config.toml
n_layer = 13
d_model = 256
n_head = 4
n_kv_head = 1
head_dim = 64
d_mlp = 1024
vocab_size = 1990
activation = "squared_relu"
norm = "rmsnorm"
norm_place = "pre"
norm_eps = 1e-05
positions = "rope"
rope_base = 1020.0
rope_fraction = 0.5
qk_norm = true
attn_scale = 0.125
bias = "none"
tie_embeddings = true
parallel_block = true
extras = ["local attention windows", "shifted keys", "gated attention", "exclusive self-attention", "value embeddings", "hashed n-gram embeddings", "a smear gate", "learned residual scales", "capped logits"]
init = "uniform"
init_std_qkv = 0.0162
init_std_o = 0.00318
init_std_up = 0.0162
init_std_down = 0.00159
optimizer = "muon_variant"
lr = 0.00618
lr_mult_o = 1.68
lr_mult_up = 1.42
beta1 = 0.9
lr_head = 0.00693
warmup_steps = 49
schedule = "cos"
final_lr_fraction = 0.0
batch_tokens = [16384, 32768, 65536]
seq_len = 512
doc_mask = true
train_tokens = 513000000
steps = 15915
dataset = "wikipedia_en"
Each number is 500 + 50 x the weight over its row's rms, rounded and kept within 0 to 999. Layers, rows and columns count from 0. Numbers have three digits each. The size before them is the row's rms in percent of the matrix's.

# layer 5 MLP down, 256x1024, rms 0.0354, rows 190-240, columns 640-767
094:496478503505502476453498598443496427495514495499477535502559480506502430450488511495459504434590497523470493563487490439436484460510457499422487612597504496456385568536570542611442412461483540415510475469532501472505552492431536481556570483454505495455406396654429494482582500532480490480553568451553585547548524501446531500388500515507395489427458535455542502446483371499433551462550
094:500466506516502580482493519596504459574425473518512483557491581504507544637537511537492544478393505443511581490499487530583571566498497526496435370500539496473511444529548493492417537515516492395470428584560499484498478508518434497463509454437563490504497394430573486361612501414498508513466477457554556591587506500472432503546503514500486561499482496448522501541412474540386535529522
095:495565508509512464541502548435498538513491517562542465520548452515483478472492510463443601475512509420488528502501476535459706485519494447467488518460566491556521444427522514414504488520496477487491428509505499451499486480458515483475596556468450500438501399491558502488617502553474507490487588510447504462535496501533503501532509497510478482420557533538498505580470405461482407636498
096:503427501477489515495498473541502468572577487554467466504568484499524470520550535508509493512512514475486488266514469507508568502495550530529432440479571494474477371537495523457512534440509564515500480475444496442492466487465483489365535516489665491475378420539647513413479511521528496507515510535511383601461465503586450511595494495494427529459537488534501499456474453513570502522518
101:511478495476497551546499566588506509439478491489322528516475503495560457399460521589407514488498503594488441593497482498505493549504524471499554550549534502554488495536429465490481464662509606432495462490530498430493483473437467503459578504398449499391526485527618500478425492519512497513547570407560458585479534501561538501574509492483646498549375512566511494492507485514502546488455
100:501531498573507511505501511504496503502539526643365508562597560492504431480568473517362469430543503644456507509513537509458556451507485453435573613425625507451594472447518547569471432633508623451544569544520503460504488532496537506557522531532478507549459487441393511417491501485499511496489482442451495542513520504455548499472498511504440525562421502444483502359426486547514500462516
100:493403508460494520557497521562505527495450480502670501530527531514516581581495452562572403494528502620484509431491501547537602407513469517492458554471570506482527612464559527540455467489506455409534516429428502517498527512502513532450460500520625501526480441529452502464566491523514503497420404512487491556496506499574466501570488497505484524546423477550534506547533487531493508553552
103:492466499515504505497500543526502483505399518558515560550496553516483457467448465420495443422533502523534501385495518508523565576500512443474654570474435508488391500594571503501478467407506426506518469509519508467499552489525458468554571576534499500384548408509482501509526497480516499497482480500352491438457500494575487497418516524496587531501519489533484503589543467486432442596497
096:510575498536497557489498487409503467535527487501618563524507473510522418428485380562457552495569509515481657478507526533454529450508566509537507607491449503483483521483541492553461520595500358507514518416509494534501489496519467545440541520471538497559377527522474509552541502649541493497532475568568449621491501502568537506555496491507504527524517464534466501522447539371540607498507
098:502550500532507471474501512560500502540533504537649485526590588506457309592479470414510572512486498415501360542501460455507539550501533474446470535492531509615495458392494529541523504529490487541491506499499501526501474508491587505435403510495403503581519462516525493500400499515529503497573462531363523476436512502475499492535501487504487510468416507570500500473366560485529521414512
102:504486508517531451506502499510496519484553491438595513488533625496480503405487452453491545522571499504514568479517505420477449528510513461500530489575553511498472390521630521554497512560517545533487568494568492496499495496521409497445514438560569498414428534402448504492410501523525501501527595510415503451433487507461589501457498497513527494379524547414492501481671475491497462491477
106:497544498443492519510500496546504512522479503422436570528485663491486467510478453615501500517500498579482458448502525513515540628503568552483484630490558509561523587478512509467483461397507436528527530550486499550497524475560516514594483482469566504483432514537457505353534498436530514509428576503565506471431478497598445495568485511499389497495455550510472494474581553512609497508518
097:501506502497505470531502517434499545468468508510391537563482542492499391539657417500537478557414508555544575310505474545515567492510502532464483537506558514512503569481516489514525452569493590295482443459432492552496442518522493500580521449499403501413484418501484505534421504564484504495491507460472468415507498502579474497448487522496587512487434584447510501472491485493480507375479
100:490610499544512465455501539476493492502521512484511502449487456486546443448506719502466500521486498599512389568493531527479548493498541483493542561419459508460521592495456476606500528560493486558534501549467503533507490508540474566424457499490533497544382438477487504471427500503499500501514446537528531316542503494466551502486500495496369500480522491484445509598462460477594505500606
101:493576507542487395456500530454496614356564497478563484508549424500535510454480535596431612518547499574480549468499484465547607476510607516441554394534487493516483488553480487533448624546482387560528483508542498504499500511512502550399383361473561499518541496524549496477557500530468481511490609570460561589561546499537511498528503494488514503507466459558453501419358477495467444514514
095:493518505562491455447505533452505561557482482413575525464494491506473544456513451488504497442583497406465422548485490525546492578509474515486452441588415505428485378505536445499464513452485534470462443488487506540496485516498562492551465578474415498392397487440606498470571493462523505494417403550542579419461511501443495506532517495512602489464523508428528494475563551447435511512554
102:511511503538506558541499516577496554457619525446477436512525506502478430546618484541440502416531503516489549494498470533483527613511525498551540494542505501549463394531446501569510378634511554584497456620454496505503494513560500521639515486454553498508559507501468487475404506530559502503512482431656560438532514497551516502572519504503488486419544537489560503435403551452534485440426
099:506479505433510519582497498526502466429478485574426512491480446517532590547581594535455480570511489518515519428512501498511505480506448549473627515593546504475451465427528494411432447611505512513522455454469505557499506465529460507587502527500580498511575457524480501658592497530461502514519637415422573536535502504610515502546500498490521485513443534494522501432453547435502452570533
102:492452485584497485476496510515504529452489473461387560500449529485459412420472533449370533427514501447494486480494491488480486569485587489481474580491534489459483541497480511448607417398494534686504586521495494426503487497512507522503560520447576501438440526441518507553539500512452487496470416525457488566502503493580527498498477501497419511395465532405484499513512451471429480483549
097:504420510491479514523505534598501502586522506360471476445487541487484604566492549383541450475447498551485448538510561519467452467503483464566452472469550496502542528586478451521455436576495555542532451577526496465506462494560446540510496488532487500499440319463497500441457493593554502485534363558533395450506497496489437502538498506511541527493503543394482502601501491523516546432443
104:503483500455497438486504513488501547495451503586509454463513541498539572588505622369533421482515498426528432520500482521569575455505514482530499629463521508495578491524535517545508354494508342661511564524465500502504491504590517498479605487586476498555552422556479479596490505493534495509464474519497559473564508502444577491395489483500524497451569515509524501636489425426511488456509
101:510534486461500478493496454624494496507522509523561525550478486482461528601521557508462467449494494417491507432489447466489547577501411458478431546474502509554487518406462489480465475533494412505479392614494502553506508519563497481607468437505660503498475498451455493544503496487483499498523533521439441517501521499516514498611505529502583505473436483366520504514408490568596524540535
103:491511505549504506517500515618499421487443497480555525454529456508456413570486477464595494485437501502519607520487483471502445497509481411465487478424513487499560478511522532380543506397502581463516544532496503552503502520532472535529456526485398497477462524493561498438443499534511494488493491412497443553564480499475551497567497499496487507530474494456505499438458601492509489471477
104:508508506549544449543506504607501508506523500481504586507466556501525494628555439545432592535423494462515569533494461503521448550496440468565543453594444502507515427416459544474410600457500554408526476431504498624499544536479392552592534517524509501415554520424533503486559502570512504510560521507476520524534464496503585491598490497495502509542466503347487497452413379488466549431470
097:504496500521500511464495455344500520525557506435549411541523477489455631528541480404488497511410500544511603576502514524513465465490517487517443399446575505470561527476507531478488579513506490601504547405571500493503477495509540471477520510466583501577516523451569504428435492488440504498566406469607477445487499503453468501508500502502437482490429529579547490524594641461691514471540
103:492530502598497475472502477552503508571505477463484472464518517501507513482445560546433377445563501565505546457485472490474448496499522366556525505405544501518502419570519472438518634525500601531510482398499495459499470505470402514785517497579380495398469398459532502428472496535509518488450505547276568480535516502425594504577497502496515476455512492453466506457418548509506388476645
097:495421501545500480487504487521498492435487478454625509455537598503497466527519460583474531497459498491506480629488468542469413555500473409540617487522495502530593442535501468476530565607494617505491500614465506534497478523447528487484530457486473501521508451581589503515527506433501497507561508531621476507532503498505475490589501492488490527595465472481529502491585504520455530506546
100:494446500554483495422500550489499486584478491533459512524476526511508555466487497497480436511476496427492492461492484493544504508497346498490490522426369493595522572507475521580447478498498536522475594491568505517500478528489527527428498427434485508442561545511510506530552501546478506511529354527509520495561552501483439508475509504505494556505544564419470493480506385448452441602485
098:501466502513509580467499394476497404472486523546530514502494662494481601449405537523496430471511503505482484468495479570548472539508565531487510441429589488362528433505560498394524531665499582479488547547582505448501535499373552544446448496520519502357535368439474494634331496514509501505565527478550512539519499500599440498507498511504521515519518530624541505555476554491457536499469
098:499574512528522489452502489456501415510527508546555461568476476509494564556420542495438423502615497428525545455510471535523503489492481548605494511482506494486487438508413543432520470503497458492463500522519507605502542502543520569393530496507562503486473568545609510586540497422525503494453508406455539358516489498510498500558484505495490492454421480453469502464606401459436484473466
098:496539499525490535508496533445503502508507511447472490410563505499486531494533615446542433542571498558529532545510511462524526488495475395421481413370560483579428553615538533480525486524500573514489448623549504562502534515495427489422565431416521507519401589453441497628602497464493506485493464522467504462551512502517535504503490499506515503574542496449546502447528650523531505425456
103:498451500422496485444498487520498434504510491479546458511520473498516528526573563549483450512451495546480485574493450526498486646489482489412528635434589506565517499570495542468496551556494566541530595572456500579496498500506511531522512524432530497523521493433569511561582496429475472499536498490541500439532521501422499500483500513490437491512477551523478500584492559479552584501503
101:501522494570500510500502525438499462445433511472524427530511471504490629552519585588486644496464486510515501390497469492500524592505532431531504590454438501557494502518478478463484374497496609447474526538492499513496481488563587497627537528388501505467476500451524491477376503521574495500587386351552529408484533510544521498542485502493448494417492514564498498629421395474525631451529
099:502466504502494523503504594556505492366504502623641523489535455501514513519500409467448395460591495487530530542497516426561367487486560475490458589521484494489418531545423502522486492535504589515503468431524500448501475487533551467616460568507508496402419536352445492496410506431515505501515470523468471484546562501539455498433500512511509519471520444503521499539491475535433617490515
105:479498494485515431482502567464493497403490469584519517464507464490501586477453426601486484425604495537494485517491482523515494636503449575564547447559580484517467517480529500536499468473475457524465453503537497509503494499421535477422440549490530499462533456481506500513562489534428502495533423472478489601454501498434531497510490506494432474498435564557491498542405609573427511443389
099:492486513573485549450498445513499422525537501473596499575498473500513553487513557539499486550445495547520546471490500493557440475495451452441464418584418490599561524461511516517302422410499475486498580543528505504496435517480495428459501572523429496428483518541494498551552496546456507510531446492354475393505503503518523496445505500503422503525529489523518499344465465527417483499478
099:498575496532498525409501455424497496627498488594520525435476462484486546519519468510523576543546514487497478489496484465498338494505557488528490451521463491467485468595459512464577517500491567653455511485436503468499496499566526460405540550578501505423609438454522497549439501568535502503499519493351497552525526499396592502467496513491518519575581480579533501477562453608499557435508
097:496538494500469539576497511517503428569544494394569482586486643504540457479539571368551575531485507369501452466499504462516565474497495400485476393556560500575485587577471495500547523571496608559454535435466506552501501499476516463501482571501491500535511540483494514550556499498540492508499438482553486585470514495467575501557514519496558495517536525536494496448524532469523497573478
101:499496500466478505473497490531504466430559490629482541563475496478521551472484441445483402569420497564523438355505506528516585494500354483507512444481542506466408470488440502539503459361499477490451469570480494460496470500428575514542466510535534496453560438502474513592516502470473502516426505420531511557528498502418456497495484495491510494484474425430501504498399527474658479517626
107:499515504507514482454505518425491485543502513467457461472529499498493435473510611478475540496578491451483470361504467433426500506502554507460469345487514499519542528532414523520461526475508448582520591472467508476503565497415559495542481399515496500450431518576540506519525495575445502506324456515410531541663483496326525509485514501509511487525538519472538504305476532484368405488472
102:508533514536502492512501493508500522473535501518512530546551429483502565526425522662524598576527498593495498548511489494515555353506549422469476558620619495594464532526544533468437518504507537287524505576507493534500533503484528517457518557496511503418493439448538508458506493425511521502509552526443549534471493497608485504527491510502535518601470550517515496529405540468495562416463
104:503538497444460488476497549471499552522487523501566469528466492505541439469616533475598569473509505560464483524489520482517536565504480435496545571528464494494613501431621498536528538595515504492482412657514507561500543484486439493554529460475568499425549490563459499507630495521429500501473483527469397496514480498535441506509506492502500464431542474649493499457518463468528521449601
100:497482509549486505532506483500504460501584508500485520457449491492494562587522459589489548555429496417532562418496505548561527483511538474395535337510472512474453420428582478412450587456490533479535571603451495428497495512602484476502453395437356494441421433568579515494481508549507504502519549428625470445445520501383463500500505508503516488617514487552525504581425456457499478585460
107:495484508498506457510503442414501463470550514523491485490498430515511521549488458419471441524401498437549455498496512462461459378494483553497542555597545501584456606463460466524499576496517579466493442483552495465501544519478603502476509443558513498617419532507420502420436497512503514490443478604443534516497475501451492504426510496497495475447559438483485507641450625400599501492487
100:501505500413487493488498602512503464560475509487510536521512558501470540456374524451415522524552504480503534414502480496541508515506544363475455540559474509475539633576539498480556513549498490368472506531463505421506550508530505461456451495475464504497426583427609493412387502422450490508461521397350494295597526503346551506511503506494459496515630427503520496496464526571503636423454
105:498526487458522591589497482471503522528534502494467510489486515495498500562470469498578446499454500547508529538507510452564576449502485545525486569560506496479542384418461507502508517508494518544475437490536497522498478509524379527445425577434386495412468442471467499531461486585539500486348568558482512385509479504359499497537493507497444482485439488560502497502561451522535529458590
102:497417507493508505463502548392498510486543499477490511447487486503524509426472526472524441494402511401453459573490508460497480559496445509470517377529482498504576581557526548437442548642501370524453501491537500490503503489558364506477515485541432502502508536461508504515485496475464503494449397454589532564476511497518561508479524500498461472547537514307489500460494624559496573503445
102:503522498394500494456502554502504468536465527530565454571449501507506543410561512528486511497551501489478555524501501520449433417507463522543517535512470507497556477431520483399480422389509488483544438474459501536499507489553558533444604507488555498535495573484508510475429500444479507502492459485545492536442533499429515508510521507502489534505488434572494501532389542560546577508524
093:511453485430511610460499472496496417507435501563451465567491521504459518371555536453506603503517508525487485432508480533469399407505426452528486623576513503453552540474442531574455480550508562405482528402514499464504515498446360527498374485486503500524542520511459517477498499490501510490435394475596506555430479503500544494522499514497425487430540449509488498435442486471535475514483
096:493519494429472463540499454544499559537515508461537510492503400485546603493540505510576504529492503454482565448503566513552417638500567503458562564545601480404553547521475504448521539427498474473492426451528500389502534508540449521526555528506524497580476399348528495454578506570438493499498527483482533586575536504497548506552489496506453513425524517439523497430457460543568489526570
106:498462485540501537511500458562499473470562495487639579461550506520512517563575545595521430496477494508521553551505515553462450524500455411480554409548561488460462479565523521459515566535504539532423549735493504495498520450507550533429580506504634506473502580530590504563517508478515485498570614495544420500459499497473544500593494505499506498467566522513506491472531527437494483560526